config = dict(
    n_layer=12,
    d_model=192,
    n_head=9,
    n_kv_head=9,
    head_dim=32,
    d_mlp=384,
    vocab_size=512,
    activation='tanh_gelu',
    norm='layernorm',
    norm_place='pre',
    norm_eps=1e-05,
    positions='rope',
    rope_base=10000.0,
    rope_fraction=1.0,
    qk_norm=False,
    attn_scale=0.177,
    bias='all',
    tie_embeddings=False,
    parallel_block=True,
    init='normal',
    init_std_qkv=0.0361,
    init_std_o=0.0,
    init_std_up=0.0361,
    init_std_down=0.0,
    optimizer='adamw',
    lr=0.00203,
    lr_mult_qkv=0.7,
    lr_mult_up=0.608,
    beta1=0.9,
    beta2=0.99,
    lr_head=0.00744,
    grad_clip=0.5,
    warmup_steps=280,
    schedule='wsd',
    decay_fraction=1.0,
    decay_shape='exp',
    final_lr_fraction=0.1,
    batch_tokens=32768,
    seq_len=512,
    doc_mask=False,
    train_tokens=140900000,
    steps=4300,
    dataset='wikipedia_en',
)
Each number is 128 + 24 x the weight over its row's rms, rounded and kept within 0 to 255. Layers, rows and columns count from 0. Numbers have three digits each. The size before them is the row's rms in percent of the matrix's.

# down: layer 2 MLP down (transposed), 384x192, rms 0.0218, rows 195-230, columns 0-191
# up: layer 2 MLP up, 384x192, rms 0.0429, rows 196-231, columns 0-191
down195 085:141113109173091114114149103104108144113161115067132147090120089132169131115153147126153117060097104118139086128125133140166114119160146095135137119105095116129126138111163138163085085158144168088124147113123169145116138170147130088140121146129161133145107095168116145147109125142150124122099129104155129177115105126128113113106109126142125159122100133172099155110139133099160165141136109128144122132155137087117156135121129115100147122116151141173141114154116122162141105108126166140089096142079141106177151102177089115101132127131157142100176141112076153118145125146110132141
up196 105:149116121160133105158150121119153081111112142139117088131140075124130145171112094133089110095166122140131106126169133122103130106110089143129136141107091121106100180172148141108146138119097145129107148117156120106130118124103142129134142139116138189127131139105142095130140130124120130152121105127142120217118148109110092069126109150157093111133115130135127082135124112118131128133117125137121095163117138178122150164163142159143096083118119134118105128191108126181119151098113109135131127123161108150136138126145138126109107121105219147129169082134137093117134152166148131136
down196 117:139100167171134118104107159137083147154134086106177115111119113132098086117152118093131132145093108130128084162117149111131122115138143112087151102081068118130150154109088142132129136153137148132109105118165198122090171094140130151152128120126112149143148142114143099136108125167149111151100141109157120114121154133090135109148143151083147119103139110111135151133088164152125119110104140125095146116113133168083116138123119118131138098125158129146122147088137179127094111113136181121117116113120149136163137126121113111115164148148112152089140176152111153133077156172149172134
up197 100:140094146128114123118104151121118105084161103151143135142113115106153141173116139153143106156135121071081128130137122117122133113130137146140083127117147124112152120113103146105102112109148118170082101111145127139161107148098144146167110094099139127147162080129137100141119118117143103110167145099108150142091086149165090088109122136181121139145138150135081164163176109127138117090140120210132137110141105149148092092143128146134118149120109139080112122130120122163127142122148135110115112136104129080094122126112113149177106112134113094119109077130123103147118128152094158189
down197 087:172171075110160100103130147097161138114134117143111108127108156147091118148156124132185124167148133092080143133071172103138117134088088174137108112168107103136131152186148141128074117139126124093110112112130129129105100119112126153105121113129123154204103120124123133132151135123131125116161123127092127141135171146123116161150133103133092140085119155108161129112091142146108121127126116145086118100111145113173134109117129143124145125152114076118113112140111087104099130106151131139105095118169120119105140174155128154142117122123154107154178133155138131130177159123136146143
up198 105:158145127095096108146171137126145122113105111131116094078087110136105135115168157139127113128102108124127140109072127119164072123107148129102106123201138103159107162133121135107144079114110120123118108159116085106173135156110132118149116142148110178107120111162117090115166096086155154123136129133104125183127142131131147126109125149128162098161099139133110153119120119145088095108110123154107143119098112172090128139136092170128120122136130086111148108116133084084165138135117103113143160109106079084145113148077133142145100124128153096149119134133145142147148112138161134145
down198 101:149136111088143122117149153125112161114166130111138103091119137112093137147125112147131139121130150127145122114140155149133130128111130183141144140131107100122070113092096124115119154132155108181131143179168150154114128137155115137149099120142147116084153127122100075121128167151156134144092115092122132133137164117152135117160154130104106096104146126126108144113097153101118109064125101149143080175138110112084148149127156094083101108123186108099147122140146135130140164120142162161107144163120151102114149092133110154179118143143149118157129109125072109126169093093093142112
up199 093:127108073116130097096098149115135150126121077199141133122102149115125107104134137135076118125113127124123176141118094165112099131169119128147099139164143132131096087168124125097202106115107119108126096119086112137144119130137147130111198164120072143150148137097140107139084113098140097103094130114098105113126148153160099109151132123098148099123149169119149126133102128128130131111144088161096086105121142136094153140163088100150155133151163118125147140124111128152152144148144112106156129147170140160098100122134105137157092127128109117109120106134129131130154139119172131157
down199 082:103063106139160125166111122168097111110168135065112119125144151099118137136108113172085116106126189130141152073093129078108096131122163158127137132106134102148091141103138133124122168125142098145128155143108141145133114102167152137108129133116184119105095113143107177140133117134121121135135105142132093126158131082145157136054124165115151135109107113132157130146168096119127161130087096090174155120166138074161120126125134135125134111144137127117137138164127154155170161094124122131139122142141156160133127108131125135105158107116158133105130136114108121092119115126128100154
up200 107:062122099123121103163127107124128135141125125126083130109143140132083082137125106153109112114154104154056129134139099158125150130168116130128131144111095155154144162143131126122156158127153126166141144134120122113120112173142152106122142094093122132128144123142112077102121121148177112175067159169082111139118112144143107153135084126171118100134070100146136145122159114136094123120155111100145134166091164140122125129109094132167119124151140117126118103146164136130099152146110117171148141147184129130128131119173125137100164135075137128114147106169135122130076121125146133155
down200 118:115096151113137127082121129148128117131168140106151119144146105133175146096126125150150122165135082108122127093129109130169136125145141126148149060141120103152157132112132124130099194146112118100158172128139123107145135078107118180144170109186164162129138129113119097154120101147146140116107108132141105093114110111138150137094170145081151129089159185145154114144110102135112144141116122121107160109148131134148112101104091096127104137144120141106117112074114158127093114163144105145117096154176106140161128145133092148076098142136135132124097154147094158114111107131152136135
up201 091:144137074097160155133111151143126130119107197171124079126096125095104137090115146109133140145125147095107139149122139086139111128137110103101137106182106125133151133159137124111099089120116159125124122145117113127136163135089083131169134136110167153146144126115121167121134166144143118090155104142163113152052128129162121075133127105155152100082143113140131173124122098122152096124141067126127125163110111100102106105104118126118127083134140151151103134088093117119116133115153101133145147142156118143118137159167123093138111145112138128174134122142118111101084152108125143173
down201 084:134147157095123080122151072170139184177151149093159115131148129087148128131118125124104120092134126134116137117136101090143167148135140136130090137110164140137132129124137106140129100112153089137131116155134100147143149124136167103077106108102114134118123163133148131121145128096110166196086125178097142102151137127107123178131094149154069140156125112138122153119121101143128163145147106130144162098100182146109132136126095108085132106116136101078108107093126130152172140103083147143109107135124126096132098120126111179134132113156137126129169157143112113173124137126132113127
up202 115:111102100199162138145132162120140168088152066095070126089134092110134130157104141114136128125121122128116157132147173121106141082156125121113112146111160099097127188156119142092150145089110139140136135141083125112127112133144100148147083118108131129149169110121109090109152126142161131053120107143138115168104160154109135114094165143109092118118133136151128078099116149132135086139134138120128105118116150127145130109180134119131168155128100120132144081132160129131118115126147096154111115125116161160117111137098139122120136119089133125105164109152153085116175137123131129118
down202 115:153098136177096088147180162092154120133170107119132122130093109141139114135116159107091131130151125123129125132110149114151107133145113131109156086114116127122133162130128131101122118133121088094170125152178103087086170173107135121186140133143108143130118136133105110141130136122164097110120132118177116104141156146112114120093137133120116104117135068164130177149105151129171137151164126101109076104134133143165178122108150119145123182087137107107134076120140093137131139108139153139109107108131161106116141140148095126124101162127115136151162137129116067125107164109153115093
up203 097:113100117131143111139135097157099114115086104141093130108165117102121101151137141114132124164135126130119124135110120149101146154158131075150108115143177140077170114163138166093084097113125119134120100114122111106107118134115123106128134143116113122129141101174146162121128153080159088153132114119117115137093117087109136107129131150121164166112123146069138135162092172167132108143122199153102140149131120116097139073140149129153161091134129168097115184158121165133081146111156140092128139113154131099108094114150099120131129134097170123126122144128164137147110120116116174105
down203 087:137099158097094157092115132128107129140142130145119138139117139120135124074153123098113114147163152134122164118078109131135127111116102154109112157125092164036166147120124100104125137150174138120131161125185128115118129133158139126116113119118147132133098094108125127092150115134145133124101146126121146108136159138090141099105159145137121136117151107095143096124182115087118116115097128126122094128181156152132143136084139122144131149094153149125152135136101122130089095107108135100182116119184118121146145136171130151140126148070157162145147113139143195105132111166104084128
up204 103:170132178124145110142153151140108131115140115141100138159121106134128101117142125160131149156114160108112141167132136123093111121193109079112119141155120114120161166121098155139168122108096172127109150147097123115085124152111163114087137117127084155139120161125087120131141152136132141159160129120123140209130136128119131140104145121149190115132166190126114124097121111114100134148164105145106111187115132104163113148123110092126141117145174105091161137125161084120172136111111140110103127160150115139156131108133121146097150142138153112123122092128120128082145105169158123122
down204 111:157109106138118180140110159147158158107166138108141132168166092117124135158107121155158155147099131088132104112077134128127125146143110123126119106112111119100152132129127148092148121163157102150103145151176169079135103174140167166165156106116154113113115141108115104155112111158113102137119152149131126103137168127130134112133140143126114131104098137155123176085129088121137134204122127120094099095101176092153131118133125117131120120131193106109098148131121110106109132123119132114115101120114146145129113130161124180102140079109134095131074143121148081118124093117127089127
up205 096:124107111133142115145111099120132113131140118146122153100137085152105132154134116109098108131139124179141133121151145107110142161181136167142088125145164112150112151091123141156158101163138116109134103070136083103139129148098131124145100126130125122129132120130109108140128145059141133114103140178085133098138156113108133124135132144128084173121121107105113143134142111129127069131111113156140073145172172160127133117123106151179095062163149145101125116136128157125137156125092068154144127121147105174140146144122167096123117124126158141142109070144116081128128127100091105126
down205 087:108126138164137171107115132128090147100164083142110092109132135142112127110149159126122115121126125179130118115121154154141126128124137118116159179149147117154164116140141105102096133102170104102163122110134142088169105103154150140092098166129078153172153128130129170153115107129129133130123068105120102143099131098117164130099148122152122180093127127134134131135106180113110132087104127159154092099167163133151131171135137132090145111175160139116098123132168116127157164095156130116117094087126124118110102103140135106108108131117113154163098138116132147147130101128056126117
up206 107:155121131133126144162148183104102135111129130121164087088130147129093167143148145163103189105089143107121163149133124136159105100120135118101079138131153095148172155117165106083105123129146180134098128116118111125124090131135140159164112149149091154100099141128119116087151128132120109170118139111114093108079148151154137099151129117160146160173099134128090156172141148146132108115143114111133147144125118178125141131120125122138136176098152112115157128103150109148139180123139085164144164146150143098130129109162088136135110100123126128125158088120142102164170123106132123132
down206 107:141132130141169137147153109101117170136119120105118142146107110108114189123143168120158116089075133068146154135158106152141123113160116113168108155126156082117146114070123112144092126153161147141095138136141118117151135145153123117177149116079110103058079105093133132167154137157114091101107137084096166123132148109128146139110117112103144092115130137133121152128119138114133140145103144099130151179150145131095147123156105114107122151155138124183128136122152139155169124070099120105130093110107119107166140118165112156121118118116127128142120153101146115151117164110150116138
up207 088:115149122095156113113151145121099122127101121123122124098091109132127152127104095122121153129135088137116156149127176131106106111129117100124117153151122161137138187140156112121204138142165152150137141127135168154110158133134203165121119111148110132137126138122141118105130108133116099101146137095135144161144145107123090082081109135126116142127141096103155158106138109149178154093109128151118084129146139158121129088124131140178154117117155165141112111150138103091102088138113103129141128095139169145135175093146151127094131137125144113114117056106114102177162117110082111121
down207 080:075151119125121100057133159135141129161090071134175128105100089105138185120135180081118108103128107119157131144109150118162129152194145114094156124096136098149137138125129120157132093118138175080136166102114124142116125115116128114122148135140099084138127117122156127121153177118164143134119147165139124101121091163102124115140086094123153125155115114153123154130135166151167090121118123110116169127121106147140101099130148144150111136146126118124127104127086173123142143125119160127106086144089128099131114109138138097130135143099137141103134150095120129144142198138124130117
up208 096:174100126135146097121135110143084125125133077153151105094094143087109107114118121130094134118145125166109136144136100139131143098137132087126107094119113108167141125095146148061139117183083176143157115142141161109158144138121101100152112138139081165115094172138138107136179130118133107130138124119120166102131128096107125096110092105167096149174104129115121125120136136119151110118170106158123128129151112142147105134126123142108072114133117110123123124123172080127163104144057131123133123127086167143128138121141117141115181136160141152104095079128125111127105165123112113130
down208 100:133104148184105112099121112119110158124148185107136146110132104140145161131120181112122134135130122128120132071103123158131143107125176184170131154099130114102148099178118124144141119132131112135138148137147114081145150104110131101148128155114070145102123167141129113134106122119105107110153138119116152109071136140093077100109176132148159156150132094128145135156144144116152145123150132075158157109143151166134091113081130155137109158114135092174127162138148113103095140158120094111105120147129104125111139132144111087073120148160125130094111114138115127118145138117161183113
up209 097:130130125112157141138131128131136125107124155078106122101158101174131125103104169152140144118152125087105140130113123161119171100135150142165130103095129108125176179141180137126160108130125126166143095124131076120129141149139175125145088117177151113104156112094085082159161107128138109121127117094136114186151117112144112133091134155121115145135145114146120118144128148135119116082148177116131104134105157101078118121116127156139086142130109126128116145114185135114098151146097090111161165144136121136187164106143157133123118147111094143161142190141134101130107113106138141144
down209 095:068072126109106117161119154151110141150177130083150190104151138110132133074136169129104118054108117155136143094151097109151144162131155122122127116134075118142112114114124153125077152178141099095153166119103103122153149112093141077102114118145138141153135134158117120184115143118142149148131146105167113122092122113104166147141124108116135154156136133134145173124098130164111166121102156123127125132102091117109129087123119122107132132144123134140151104138130171158132160111149123081130136135176106116093149120138107122128141126123123119143117144162114171119108116097129135158
up210 105:084146156136074106159140122110124146135119125124165118102136094129116132130094145130126138137149137107110112124148128113121139122121121183102096125093138121147117151125167155095144113130104153143130111118160152139124104088085138110103121144144130114139104180090128105112123118146132127111147127101072125128111103182164118138100134160146076179160107131157160126150104136106151111096168095171125123115155087149139119099132116141121082124093116158140159104167121120108149155171140108127164133139146102127167099122159108127127150103119095081103176122136189147181143140138115126084
down210 128:046153134163076110156118119113120112125098167141176131136148115116119134151164152147154103102149113115141125148109142096115128130131134138134081146102100127166118154137101129110203121119158163137098153142098189127167144120153137070111117108136133133097139150133106125159141133141111148136100147115114138101085129167121119141118149146120137153154090098134108116147131168107138128154125107144176110138143121112184163126108124120113109151107113106137103137139143125070147104134108117143138090114113122122163125104152105135155113082136097116111154143141148102144153107095159155070
up211 100:149109168124080087127106081158119146065084119117120102140158106103112120171115096127093102129113150125112111148105151120103138089158119168138100102118133145109111125160166167136162111135133118138120118135119130098151129193115163103171127116144154128164115152140157130126107107072158116106138072123119122136152130108097119116114081119105126103131148098142112134188117112104136088112130143140144107119148115145124108151153102150158119116126076163100122121103122071106082077149114138164090109132125119129093129181144108133149153131124118132130136156119113145099112115125129148107
down211 079:119174152131132178100140144095126150145142107087097094166124121136180123104115101147181153142115135136099115139122085123136122096120091109100172139117129148132117173156140157126127123149125124124113136087168126131134104175166170169111117132102157148115111116112107088100116110111157153127142126108143113182122197089130106151145093139107139143118139117085117122108146117101121144131137099116078088135119150108138106152147152144105126193145125135162122095109129140138109101133175166138131110134137162117118151136137161091111107123128172115115141113139086109142117107140104144075
up212 108:158129147130138109086161115162148161136096100188089067136147120139075139132100121123144121153129134143111143138128150151093182102087095146116141123149130140101103169094150110110109139125140155167130112150096096163129075118137126124132076131146092158113149139147129118119118150116088155110135133158121130183102134151105109147084143138103143138092133135128153177123122129111149124132110144137136133127053129123119128142134133161152138112092115096137102122138141130144164146143122126100141154143133076133163164155147115144106125165094124165147133115131168113165163115134178154131
down212 128:119122130125144132141106121153146136091116116158133092144131099171121143088104092085116169143135116104165126103126161145078146126105165152106152137146093126078131115093140070100157103136151091145153143122166082186135135136135090101115101166131122125116130134132139139137085132130069112096127125089145135199120115139131123073119124119125127127126118118125113125139104127149130131138115153129134108171124090105140132142141115138149152113087143133149094134180146147124136175110154135114112151171116081130139143120148153124150110183086094162143132131094159150160114150140165116120
up213 098:172119093118153126154128131106119135146163093186105101116105139104090153128130104127098201118144139112087137162128132163089116105106090117131074121122164121107102186112128147109115124124141112132120135090092108115091076141110127111132122144121109166130145075134113136161148122127110132101142158135148133151160104128138104163143146105101123114157146164129127170110083129137101105069127117139119088141111093136128133085142157153176122140115124128085140114159137177121117125147099113170145128125168134115152122154101136121145148130150164118134081100108117171137118124134134112154
down213 096:130070121120148149166148101107116145131183124145141105092143135130092140121124126174108141036096177140136147115139103134158100064150130168129127107137129134141154106122149145152108142119150124114125145145099101122121144122056121126134133144112146127108123124112091147185100082154127121118133113125125091138164087128123118126151122120095142097091146144090139148138157135117138122102116123123162064172144120134124136120128120108169121079124110185136146105122161139148129130131147126113148119131134154137172112128145107167165140091105163138174115131126114137107114154119089116135
up214 105:145126164136131092151135121128155119109137095150127131140135116112089107119113151131134107163129101147123179149093093107119118119206134129103125168119145113157116145127149109114113074090088116150141091127109120096174145118122066134127087121132109154126152133157079119163118121111139136120139155160114163121157129108105122134082133152154165146154124080131127116142114144125154103070138115171097107122140097184138115139098100109128060131131173138166141112123135118132122133126129101135146120144143152122104148174126124136127108130147136104150136126100164116145101181105131072101
down214 118:134139137125113096162148093083154150107114101098131143121165119118135125162148148136127115173131125074129147159102138137139122097173205145177089173134130115157158129094129102109136156131140103116117139105119113092133123087142079126098089135127116117171149122165116130118140104101134143167120136148102160107135122154123193154152128086162103139125093156134136137162171103141105099119079175114123148178134118160123108141106126156104101103155109129115111119125111095143116145094134137142150097116156093121121116094108137105118108135137119090140155151115125118155152137077138133124
up215 097:088138153100159122136123143129170137107098107134139118136125131148116115152124137115156116131093134134118168077141118150083124133203134133117081111106144113101110162165157150129154071112153165178098083110129105136119078137135160171086149138090092151123117140139118101151163108104124111119136118109124144131135152138149153065134124124138120135160134130120144087143128127148115147159130079126104103144090097093142117118148153142168099172083140139127101137174138143123168120138075108135141165115109121119115154153160160100141133150153118118119163108095165116127119128137122116122
down215 109:127124130139155132130121149127134119120158087150128127200128091147133121109122135129169143182145138103119152147119118141127086148129119101087154114112117127130109125122168110148144153102163134132183094085133126127120097150126124198118142165123073117128106084102134169121118112125143083109098112148100117127113145163093120096071148116167123136166129144104091122124107136104157145113102112119053098112123117133129133136163155140119148161141097133142113177152154089099125133132128116143100140132077154165145093112134115102132120166152108139135138172123162145111146141156100123130
up216 080:126115137125142132111126135098086118143091125122128119132144096144131103197100177134112208143095110147138103104119100147100130116086108105131090082135123119112155096136111154118147135107117165128158117137131089163084124152116116124145152137155149103185095127157159141135113124141118099122125148125148118124123103156113152129156127126142138129100120146115186112136063125160116128066154132106123107122098131093146140082152147094135178156157109160139124145129123103126150113136121086088150122147123144088147162126123157122151135104168096151177109114135166136141162128126152120138
down216 077:133128135137125144134124117162105135098107111152092144115139102157154120184147126118114131136127095157130088094127138108105099094137147134113107126148121165171112133161112101131182151145152148113109149137159097128130112124180134117100115087098114147061118103154145125153134149128154122123093091157129117128129162079136120111129111138131117148197115095143117175149096138126119181138169142142119108091102143138117124147097099181107065126127165134159112126117105132128112162087126135101133120149114152152130115134162126134110130113107076116065125121135183139100151134137158145141
up217 102:135081130143108108089178127099090114103111128091129108103069135120162087146126086112139132152067137133099135122076129119131154138142127149130106109127174132159108131125144161124127123155122149136115143129127130134142133132131091133176172119135158101128125177132140070154158145152143107173088122171156120122104131111161137156121131108148090098161106098120124172153075100109103123072138149115150097137137096112128127090104147118142093140161129122184116123128133107153137113141129109135127151145131131135150135171153120153152146149152176143142123124154128145178112103144128134087
down217 105:090144110145117160122146128142071155167123162114125143110111103176073112131143187145195119148168148087120110123138068140122165158133149133149091098131089125118091093159093113118157104097138135135109145086125124169128120126122141137146135170129122120155084139117132113153093105166147114120115169101130116158135147108146132115136108144106138161192132115131152155123119111176109132139133140117152120081117151118151122142121097099132154133074122128153154126097088152135153113178183122118105122119132126140150153145128118115098109118140119132101143117129136110095100102150117137110
up218 100:113131131095068163116146180127107139118105093165155130135111132139111155090145116109149109120096099141117153141088136123126165082155136145103161073152136112152104109127155130155138071101124139168135115139115136160127112081109124128131101106137121110126130119144144122092077147100184159111130122173105088147162106149157166118107151124106112141147097144132134141122147121134131157079128095123136089122097128111114121090117129142184108107159157116126110119132165128137134139100153090141139155122171186137150164164171109120190138121133128095145126121117142130125117135101143122107
down218 114:107136148120127164094107157151116163086177159150114123157085110117131127171195121124138127128132183122139129144100117123186157106121127167103102108133128104152104109117165106130108115125100144101146152119093173090127145103135124169122149101129120098140110112141155130112077098126188119136116179146106137118148092146142176141130131150123138091152147134105137122131127138139081145076100117106114135087129134087107081155158126115191135144194158108111099102122105119125129107129096120124134128140126126147102120164135127080144147145135077131129143117146136136133134125136127121123
up219 108:127115131116102105140130106129183150105156127147143119154118079114120142140129104156095146119154138135121114139127081136119139152125137130121138109144111100118127142141171155156160123131128104143136150149132138157132106141119154111099100123126127188180099150091132119131134136121172162067159134102116103138117155133120127097147133154125074141072164122167155129136138113122147171153152142135164058161148133109159168111131112120132114155116106160103116175152181079101065129158084117152166117104140132095145108156108143119158113115147140131108148108140139128123122127143166120079
down219 104:100133151136092123145143100152143129117165165060104120167134107085105106111116106186165152130118134078117113180123120155131106093147154143103124110115147173118139131127124156177125167142085132123159166103131127134111143167155150141174127116078151178153092142170130132163133110116154136096115164149106099119142140094120142153125122145098113103140109111132105112137149119115131109125111088123111126119114144115139162143126113160101127140140102131134106113079132127109146141086101117090166109147112140104118104125140151146155139130135136175132098136105112127146102103204152100105
up220 104:099132085149123114180134139104113147140074100145136129123172153150086122127125097137122117143177117100104142188154141191162110117076088114148124132122165117079136148129120149144134129126111128131145122129129126147140134151097156169099106087093142149127118132107141106136132160104110140114123135128129152159124143130137103132121171128151125170153099123089101154106167122113110085096155116157121112160133148152102101089123126119102133136128074137158151165164149132172179180152094119138150145125134116096130129138150120112111124118115148157127179117122149114190124121098149127117
down220 105:101127151079173112149141151102157123186067136103148101147122121146110145081144121131113154066141127137111165182135085131121132126136161126138136154143144119110152112096141175099134141149141151135118136116157104145167080085148173089101145102121135108136087114126134144108081148123151116146087127151143104122139129165112123167125129129135124157105114090096089153163144127141140110107123131108160099166137127131132115115128156121086113148123117155184126184141133127144153106139116145082154118103087085115098088122156133145151117120103113142112130133132136148156104144124110095133
up221 100:137114146096117165132137159067141145115122140157128120115100103158107147132077114126154143104121168145105138097132126144148128124165104123145108086103153088142120159158137146125135113141125107193139130112130143156117122173130137151139143125127121112152145181120093075145111150108108106142110169145146113155130169150106108099116134133123126114134125171131050106073152124073106169112064091121151145126173127097108135138131141130160123157099149154091106158158155100092120124136100143100136140119103140134117118113121117097086132134139148107119141148128168127143107114170160125137
down221 090:147072156100133137140128141093114120129167124157162099204160113126158091132134129129119119151122151154155144129097153117186033108144145111126165121103102117110140128125110099106094105095159113113134125101149130084077138151150143107130133142139131124104101123079151112110143130158128117120136114134133115150119140141146136088133126126159089133127135099146159095127140135175080121120123140101098131119149144104169128180157118158089169131101083169108143119102133136086140125122136166160102130137127130146142160114114117113118131131152088167123140173145121155103133122136130104133
up222 092:161142117114119110095123104120134126087147149100156160150113116151095135097146126135158115131157115118130089108111115144088095098158102158130149152115104135157185137125122145098153110107133130178131078098155124140090120161135131109101102135104144155118130154156121095091139158115150119081126165134089110159144157128164109131091124139142118116142129158161118112136083091158136138146126078152098143164121126172117160133087121133132087137102137115143109137105119101120047129110137104124109100140126107085118133145163120119129119129103144137089173140168136130156130158104155081163
down222 098:126139133139161146058139132163118147121150115094153102133125125076145129133159102098113102120083152143133145147102148145131133125127105148158135100132129125143109121080134091135120129131136100127106153135088143153103125099152074142178089152114157099138131090142109100134121130124116133134127101201154138075138108151105172117154130109158138136117117152153159148135101130150119096114135094110100136157101111134127096144145148093129111172113139106141126128095097116099161148078131158146121144139169141104149139152175155147153111155117121127108098144094131056148135166113140106164
up223 096:142129090156136117166085130155148138125108113143145075159145107106119163169121121179128121103114152116139143109125145126106135149145106155111092123176179105097128127191154153120140132121127103127143142134126090105132128128144125139138153149112159171134181136074153108090131129115154104086109165121145122128072177104169095132149145113142104131129122084117095176131124126092140073106150115150128148128143124129146123095143119118160150097097110141133107133137139088128111165137096111156151105148133098155099151156110140102143132160141103135103160130113092129091100163112088115131
down223 098:137084138103104110098153157154117132124161120091105118127132119099107141115117121156153127156137158157096111112117113153110141122140187127140150141164096122074145152122129156118143151116156096151103104113125146134123140126116124171161148093162121146116123117163131126117134158114136150129134095122138035179127111111060101141153135141130101121109124147103125141168135121128158185141113108148106125076149107109134117145139172071125154128137114104114116095123161140121160115109119153153122116150110150109091072113113105153123137134126152186108145119145105097108138126123103105180
up224 098:155130110118178136185091135126139143130129143081151114082139144103115111129135124155102144138147136110125137108134111132136120141173093151100094144111159133128133133138115135118167112117076116188131116112145087124157106130149098139102129161099146117142101107155123157119129114159136123097081206108134111115120158151108148121133130133152129119116161085095139106134147104096117140077088136111159096143135117148130089115148148093139135103104174087106152137179149127103123105119144121087113149112118153120149113167114111121162109107161160091115163165111117089179122092111146127123
down224 096:129138163130197144130147138154097118114109140101116127144143154129114146144182129126116134113121140104093137130135188118123154123116120118131127101130110084109128139135162152162105109095148139143097113131116119141163129145119146070113165161129106090151140122150127185121129160123161124140121123133178107087144150098133135106149148149120111131126157139096152171138084118120134133101102132122123158073135150099142120134079126140114111120125141122102130169172131086104109121082108108078128116120067169112121153086147134172125126128102121100116149096083160131086099150179159132126
up225 092:106159146098146128148154096128149110109141133133086095121140163129111160128137153159124157160145117131125133120124097133123092145135114132123169158136141097106112123111155153111112131121101180127122103063146084154091146146113130098136088134120104116111139153137174143143136132169127116098095125118099100121136125139162143097183091091135166169114121153162114125157190120109142151168143135117166128099103128173151146119122151120130155111115135147105138152164126077134094153125090127148066186122121100162158137149149111171142148131117125134118111146095147093106120148157157114115
down225 086:133142174141109136114103150145111150127129163121115150145090130119119100129120136114126113167134140138140089150147131157158138145100119139106108164144089155110157153119096131109130131177089110109104157137118160134195147138114093111137140125164138120117169088134108110113141106144137151135083128159122122105071122111137144162146125110093088141052101168131137130126139161178099119107112123130117166143137105163132160104134141096149091129136141083145130085119123133093131147142176108071111122114167099078114156111106091166145117134149139169119086124152158122125137139125119147119
up226 107:104130128132177137115189116092096129082129145106107120135137141141107083142123145103119102170096135127133104129103073178140136119160109081148132097136162080115121165097135165140155102103115140125085133121094152119163132155152100091111178099122167121152102148125103110107135119143159106126184135111167134164102125122131110125111120118133118134105122127103102093167120110134098081110154118133131163119124122099149139096097123117132135138096111131097085086150152117102128137143122103108114149144170116100117112128148133131143175180118129092109150081127114126134142147157179132125
down226 114:156124101122155136136129114071118146078110166121077153130155139109120134160181108097132153197099131138131078069123110153186132119128168123170159105150079094083128099123126155135138163122107169128133118093133154131156124142115114136138142146125166145156149110110137121120129104135109118123124117103146146105155098109124110110166149114122127125111120108125150082130104156155106121140122156108132158109166170120135119169154082138111106115162140078132119163113130138127135146120147101123064146127138115137095126116099121144107161148127153126147078152135096114148137155152103121142
up227 101:113118090122104104120134113158121121128124121094144080091101133131114137126168075138125102118116138139102128131091136133124145106162109127042123107108146140086115168114126121177132083101107135153115109097117153110099108113121154159140148164102162138155119116131104107101142120123155159100120098147182122149167116132111097101121116144161122136102138103122133160159097126131122164138130122119107094140094186138157117109096164134082121107124114087111134184170134103131118129111126132142111140120145161126097112113171111118148107127121168098122150072084108100135105104080118126130
down227 084:145120112143109105067133105169108120154138041130135121129132150111155155097130131152140111090106148121208104153177133134143101170127116138116140094097112143106160156127132106128116141143127119126097129151161133116134080111169129136139109161108145093137142176096159137136112128076131147157141176135140131137137169137120111140124113118093130098126147132103112160155107102108155138099144129122125113111124174113087140088133169127136142133162134115144113142139107127155161094121122140133140153147087144118135107110115137163102118112071132126153125119102120141074108114159085088160
up228 101:161152141132124114133113186122090115135103166146143125134072123139118157110138125127173102157145160101092133140156139115141124071147136141145166115122098090139138130091127139125145125093100092133163145148104133169124133147115128117145096162127116158104132104131096108093134153143116147092110148108106140084152134112099130119112128140129142126179082158124128132117083139181104126111165109121118135142117090092163178086112119112157082113138124103118122163134122070083093128127093132111106158137119110113110076115096121096140141119090145142110138070117154121140093140105129123148
down228 106:123159145111134131119123135142130156128166102085114120089140159088115127104168141088114126111133165126117108130135181086133118108091125138114142119162100099072126102111127145108118161181101149124111172145153106159099118098165133116114128137088133124149117152122108084119108128104101123165118181128138156097140163142136138146140125153116121166111085126127183127096131124117131127073119110172167163108130128083112165078162121124094101115160137111146130140114131156169134153119155142154148106107121128132114110116135143097144142164062163145132141096121139146113137126165130123167
up229 097:091148165174124092201132145131097077117135095115088107152120142147131138145118094135128119143113147124116142104152121121157134177140138133120105096112121142117148150128131170085102137118108140126142120136120144088154139119162091125089129161129116127136156131130148127113096145120208151102127169171120107068124143159146147127178132135167097132147098113114131132145105124132131169099158158139090088156149148132118141112093078143097174121139140122114132129154125099146180109133113118123137159107074141128136077127096143111078142134143137110103091143121139149139104118136126127120
down229 071:147135139145139158140123116122104131124108128104152130161156113129155122138107111121129133151139123137145135114118118171085115098130151106137148168123092105089148137104110115114114120148167089138137083097173092118125088132147156139156133102146126146124117192141107155123139136117150147113132147133102089112127166099143119124157153155122100117148124135178125108090097144135109150134088161152119135111091127138101121162103142062082149143161119109154105190126121173136106071136197137090113083132113102119137136135089120206138120113114133134115143110146121133114144102108144098105
up230 081:139137140121142127186104129131138118149119109176123091155156133155126125117149149123109135169151117101038141148172107128127102134137148106142135141117135119106128164121103103132112133139076094160145107156140098102144126134097124070113141118156161132142125145119127162154127126144150144163130105072071134131134115194109127123113147113130109152078168152121076089130115188115115077122147095116164141092108141140136142130120127118096131102146114145110127207155122121113168124112141127154154133129140117148134099110132099135090128128154158111142158110127137136121096132153122125114
down230 080:124142090178132165127133140142120157130164169101135119158167119102153128135180113135106132132090138126173159117113156139140136112163111125147122143108146153169107099140140158093100123137112140112049147113133118148111117129185117149110101117151121124099196125137097126137132114158147126147111089137173113110135133075149164122105127122113116125149115114106117143086181075101118138117098122153114179159147109118116140150104150125176093111119112128162122089133103116109119134148142130106088122115110148135088129119146131107132140109107110167138144126143056131151116155114091131127
up231 109:134118111173135104167123174095134084106094141117130091119121104134135112196106141104090112156129150164138142103119149127119150123145133142090099105117153124112151144124153139129140113125154164110123062129167101181120136161132071144122114174158131154114132132091086111129158141145158118108145112107108139139108151095124104118145131102178107111146104161137121153146099126164150104131121106160136127082125132122128140114108125138134099108145057148120142112173168165119108179133125098134116106130132130155129142174139134096135130144080139151104130148116141136162091153158097138155